{"d_mlp": 896, "norm_eps": 1e-06, "qk_norm": true, "parallel_block": false, "beta2": 0.95, "decay_shape": "pow", "final_lr_fraction": 0.0}
Each number is 500 + 25 x the weight over its row's rms, rounded and kept within 0 to 999. Layers, rows and columns count from 0. Numbers have three digits each. The size before them is the row's rms in percent of the matrix's.

# layer 6 attention query, 448x448, rms 0.0546, rows 292-447, columns 288-319
095:546520522547498497485446511522508509535507482512517478514460477540485537533504450488510513550547
090:510527482486490493501507520476530519511529541485526535525465507468511500496484481485491505557504
096:499491535500508469503504463561504478502477486536513486494536488572514525495530496542489508487493
099:516529497488477481491439500501490516493513476508529494541527515466523454501547487513516499493479
097:494526503448485543469482505476494471515501464482494508518541480496505552477528510496499520505518
093:448451527522487515491504550476538519466505492487493529516488480479530488515483532489525472459525
103:553489487504502497484501500480515486480491498487494526491496498487469499504507477514495508524542
096:511506489520465478507545439524530480519496515536484466477502505556483449500472476505475508490549
102:466497459499510556521523514426527490508477517516500509527508503454477517475508530478503511484508
094:478494491437521532557541466485477495472472534520494505498513471465470512518462528517487515495470
099:511469491509519505477493546526532542509488511514481451550509513509526451502477494497502494499483
100:515494504426510569480522507490498475486487506539478522529516466464527471502519518491513512499468
093:485532498464500491505524481511498467480481482473488492482504458510483530504477480520464511523483
096:506469501506504512500513479473501458503494533545492524499505549486515528465524523509522493497516
103:497546460472465423524498480527475503486512566506532526483443537486484491484496465457495508492471
097:490492482512516503513494510536504493484505514528505455534481504508541462490480493499468474478480
089:524516481490502540510470465498490525503503481490488494521501492463533500464540548499515506476544
101:523526504520466492493473488458505515508498510499527508511476508450495528466538509514506511542484
100:536505464537506492497469511499495531534519510474521544493475548478505441482504494494502512482512
091:463486533490483519472527551456526527476467443475480569476493486480492494493468505507543506505476
098:508530479548482510530479534469526511496510443470510486518497514496510518483427467519474495483509
098:508505472503483514492496495480484489508503536512458479519477525528506500489498467503491513536542
093:484451505517512528555506479516479456498482540514475458471483466508504522486491498509511490506476
091:491455522495488532481533511439520474471479480501472562505536488498511468454493521530528507482488
096:487523483510493463527539476527478494503510563537503480453493499547499489504542475554472520507521
099:490517517481501438472454494540491488485534510508526432530486503517495481477459475547458494498501
099:453505534489482548515536494477508476507464503494496519485464491525473509490493496482528533500475
105:496497514485489537531484528487480490472509543511489511485473489458523526527495493475529486515469
102:489483458597522507535476438488535504484520515522491511513463521510500511500518467496448464520505
102:481565513488495494476539477474474486513481484474481535514541498496511524470470519500479535520489
098:499491473555526487539536471502505481490504487517517513484475511499497494507519499548522510507534
102:493527472533489462503516498494483425539479510513479524508537505515482531497481506530477496543497
100:470494515529517500506552481490501481542492477545480540492497519505502539523508509539468505515484
101:501525519510475476506478522518479508524512516477519512535521495535501507510508482442477470479457
096:507496496490503523523506518535517537487498486463495493474510483482552473541528518479510491504492
100:489458498517533493495539497501485477515503468504508509464463505479534506505494511548546495508564
099:520484495512544476495510462494455487486519492520493513478497483494509486478481537552509528533505
094:515538513502477490504489480479495480485491511528485518547512487545461507487500483479448498518500
100:526431528499480545480499502506497481508503482472508460508467544478549541465466532529533502473507
104:525464539526465512412477484435481498437486474575501479511500490499504471440465510507465512524504
093:464518490509529494485455527469453516496504479504483513532464474515488467473509487480487519483468
101:543515523506496514485512456513529489467457510536526504472480507510468525504491447511490490494481
106:498491536500469507497524553549518491500502549499510497509494493528465522462478498521496466523512
104:489505476466496499526515496491511457511499497491486524496477527525491506512527473461487457476517
107:509494490512475488505509540526494505540532467456517504508454524495500467522458505519503532477505
097:464500442508544474525495538534467552530567477438481512467493473514527519534497546498493473496481
102:478493484508458494528460558517488512496494511501551500497489506493501494505535489508486515521468
100:443456491463507496487533520510512484513472492502509515494483503484539548528508544530493483497492
106:513491486504529525529496473494499505482473475483523494483488521528518503490507485490500502433500
098:529499525524496512492522505527518481476503492533458491513488520470519458469503511538490491538480
100:484513480503496542501480485509486491466517489447497486488471488518529481505483482508468479446510
096:488478493538503455467432553490516527517499519513508516509476508517500487518440479493524503493502
100:514507503473529486463424552504517556519479518485500469505522472516495500462529476470513460495465
098:484417532456499483474504491471513520506491513540461528531508469516496485518516518515504510539480
104:471524515490545507484516472486501537515481479525491543480499478516539498479540495494508500513504
105:465473509490471483498537513481494482496504495491537528480516538531474528549510542504509486530490
095:466506497464499529482507484476500455470515497494506545520516507509505514508486523519488517474536
100:535499514477473555511464523511496508518490535515530498521463538516493476497495467509506533433533
103:493510498479506461494503537451521481516496494445526505566528488471500444531480505432527550501496
099:486502512490524479505414554474473537484500521487482538506511505526453454483512472460514513476516
098:507523492505481474480506493497463469538463546493510531510489503448534524484460480506524504458445
098:486469532515509514499485535518510479449485462519486476451456491500502529499453529507458486527499
105:474483495504547502503478502537498520512538467461484532472471499536494490511538515498503473538512
102:507543520525498507507504489525518503523511457553499487498493502483538511490503522515510549501516
105:527543522516488501439512516505488494505467456495511486502526521457525469533485497477489543484447
103:499516491499527455537473500490518500513482525532485474518534506526483457474513539443504514497549
099:511470483509501497474469511519498548519490517500471499544511518485478471510442496481493519501543
098:497531517508539489498499492499486506484543504482529533478469485510529501475528468480499471517508
100:517493531509508517499496546534506524524494473458522477478519506508509510492521493495502471505499
100:475490480496524490493482522498514505540550498466494506486442525466517490473490489509474491480499
099:481554488529473510475558490543497496473537479511488511430470494505487542507504495527482462474502
101:480521511532515496498474458508504521450473471559488488482531504475517465503510512461525535509519
104:521476516514519528464435460537524529505458490521479524485448486498510516506478468513532466532538
104:468507527500509494491500493501512535492546511537469500504521511518455520495486519460528488530533
100:531528488482537510499559455515495480477512458485506555493506515477528502514518488504487537469515
101:502544436501512454506492526493528466478491518507500502514503500515514533457499537492491516486487
097:528466545523533533476481491546476466535455527476516487504475523504538483528523457506534448468452
097:503519490508530529466499480471455499534544492497446537499497540543465497475539478472497512464504
104:530503518533462535470505518517524489497476509512538526492465538476511552510463459511465485468496
102:530537470508509521526472487458502505499509537486517503510481500510488545446533491469506486471516
091:510540473510553517482474496547494520521499485527455500501518482509502497450554507471526461537518
102:533474495532507491474524482455502506502514472514500483498508517463530516468468521506471525521481
104:499466488512521492524556460509495485550522497508498476478533529518554522522528520486527555521507
102:473475488529503467464487556539532497483519503482511500453502514474507524503470494526498474504517
106:451499507515521486515517531484533451505451486502497526501489510485555498529493517508482492456449
100:516497524477483532496465510525497511467512512470517488494488457530481540472495468510473498493488
097:494544436518465483502470533466491510538543543460484495528472464516457465456471473455483529469476
101:495468516529499523452472478489489484526478485496495495534492522503447488511524476478551472490536
099:509502488485525510498489485520481462503484486503488513464489510506476544505518513474512489417463
105:516503486501478483510535508523463527545541494457494461507477490520498522466462515540486505484472
100:517474518473514566492542507536484522478479484457525479463500485508523505535510495504497447494493
101:497502483509483488465472503484524456578477505483543513536474530498538495514476495517498532468479
095:488512536493516476458482492513491525507509500484506572469482489465496519491519495488491473499470
100:475478533477495510503487510508503512495471530486468518496487488528518498547480480512541479517527
096:489474535499506505481449460518494467543484531523487500521545512557518515521524484502515477539518
105:503532466476471505488499473466506501507502465506523460518526516526505480493515543481488514476546
097:470475450487498514553522508503521473435547521493477457495490486477470485484512528484501511492505
106:481487498487525519496488486531483483473541505477426516508486519519477494522499508500524504546450
099:514500453531472474510481459450503486553514506483529505478489503525526514528517483498495516472502
104:466494470495524511488492497493509510477537474450507484494535505566522528485532503475438523484493
107:467470463482505508526527535546494478416544490493413484490504495453471518465508536505517491490514
100:453478497502533501504513491514496516466512518489477538509478524479499477507505518512530524541484
102:491551527529521506535474517478512538507435509504522518511481504522536506471452512499482505495512
103:505524485517487508509495531504523504511510502481530556504459467547472489543525520507510473478462
104:464476508487527506493469497534486486455534485468432514473491451486461528505510524496480487480485
113:509510524491477472484498473467492540469452526529530505533483548509503472501470466504501490523537
103:504504477466499479527523549521489471515518483489493509500530446473507503549497516538508520534460
100:502515498480502516498519500493520505473529463486476526502494500481506487480545492459510501497519
114:490497465498503496501512518521472483540549471468513487473553465496516526504506541479494490449484
100:519495514505491501493455466511546521481508492455536537553470514534479523496487504460487484475517
104:525548486473504456460506462451494503497511469487537465480501464501536525498509500520482527540515
100:479468524517482501480482543495489526511517488489497471447475493476446491481506513526515448498504
102:502503524519513482443488464472482536470489510524522525493482498509518553528480478524511481497508
101:575509516477461499497489467516484525506481460511524503478487502508503515488485457469491456517494
106:473440474508517481455456489506544511501462475505488447495483495514492534507487498527499466504523
105:494506513472482483504486473533502501529472530496519496524500507503497533521506453481481494512493
102:533466520482516480526505465498512494508508505494509509511515493550502511501521493492470511462511
099:515513492509486496522493482494476498537494539502536489459533488502492523498520526526495519496537
103:522511520488473512508491530531533466494492494489454514506485507445454547495499541480509490491524
102:509509505461490487526487468485481516516509478488531527504512501527507492522551499506496521470484
103:514512542532507492503467498489488493515509544550482535513491478512530562467489479479462531503540
103:460520530488510495502518540494504469498492524502500453519493490494486508517522500502477488515469
102:480500463538484481498492494486506509524488489507470494530520511549501504443514497512517476503494
102:509494487518498505486546495504500505515504474524501514554478543489480483516528477462505479485518
104:484504496532484519494528519497488445493511546496507479481500569483505514466511547437508472495515
103:492491517551523459483459521497491512488491503525507509487475483554496480494531514478516429506503
103:499494546471538491501488481536511497487479495485470554507494488469489535503466537512509497496510
099:472548520473529485508488524521496484498478501508492496483502504453522505486493505501504502520505
092:479529474540516469499506504488479548496527490504511521520515498527510512527512512532511517493489
097:522526493471488494509482499526548519527494484483490491553527535464504484490501488507519498503491
104:541523497489534494543489490482504466470523531484501465494538454495502495471531520520492546476511
103:511527455432502486561513475503497531528518472469517476501508509444494466483505525539508531506509
104:509482472510486504478493494506533502503458493492503493526475487489494476539470476527490472492456
102:535481479482515562523524499497469492510543532491521490495507501547545500473500504475495512477471
102:511479527498515510496512494504438499505515525511532512442495469501467539500499471511489518496531
101:503501506541506499483538494472479489510502514520515456470500504502550458518529483523477556538499
097:477515482459528483515496509527492509498512537534501538525529492487509497496486490505512497502477
106:478522468532518521492495498480508497488533449446502473509474532566504476499475486468509463499464
103:419497485489539498483504521502502533492478506436504473493486482496506489524493466476547515520500
105:482486528512508503468499520483515472503489553503466520503525476515518497529501464520521519479482
098:512543510476493500503509500527517512524468460505477516550489488488469477470497530504497509506504
108:498465504525480496490504535495485514495464523565469489502554474492494500469489502494487514507516
103:508486443508483531510517525523470524462474483514535468507526499517500490530470486504517509537502
108:510513485434491511518473481505478539505549458469497522484466463514449466473484496511506513448492
102:548526513519492472506467507509487475495503530573501552504506479483494580471488524486469481488506
103:522500490485515460484536512537515485515497466483482490504478542488545512491531531503514522515487
097:498543491462454539530525471532495497525536453488528516547510508485486512513511497508536452482483
100:534505502440491480487529485529460537496460476520559498492501492489497467504501515537535473537485
099:483510530458470488508464498500521502470482491489510560493492477506498423487503521488501536452491
105:498491544493519472492475482524503506516475532506495510504551458493490517477493507477474490508478
095:500505510539495511486478499506513471557501467509496490480465502483483514507495468490452492521521
092:489536504494504509508515513515530534493503501470504524503508504507503513510492501475566486455494
105:455486484494531479521491475462490502460509519494498488480526504501507518481488487425469531525504
101:514477484510525495484485459486522479506485506472473450454487501544484519478502514500469527500546
102:528509483501492478557527492471485466486525532517519476512519478548476509491506559489448517513509
101:468478509490498513487482504490508519463475497484495464454484502443483492535494472506497538533497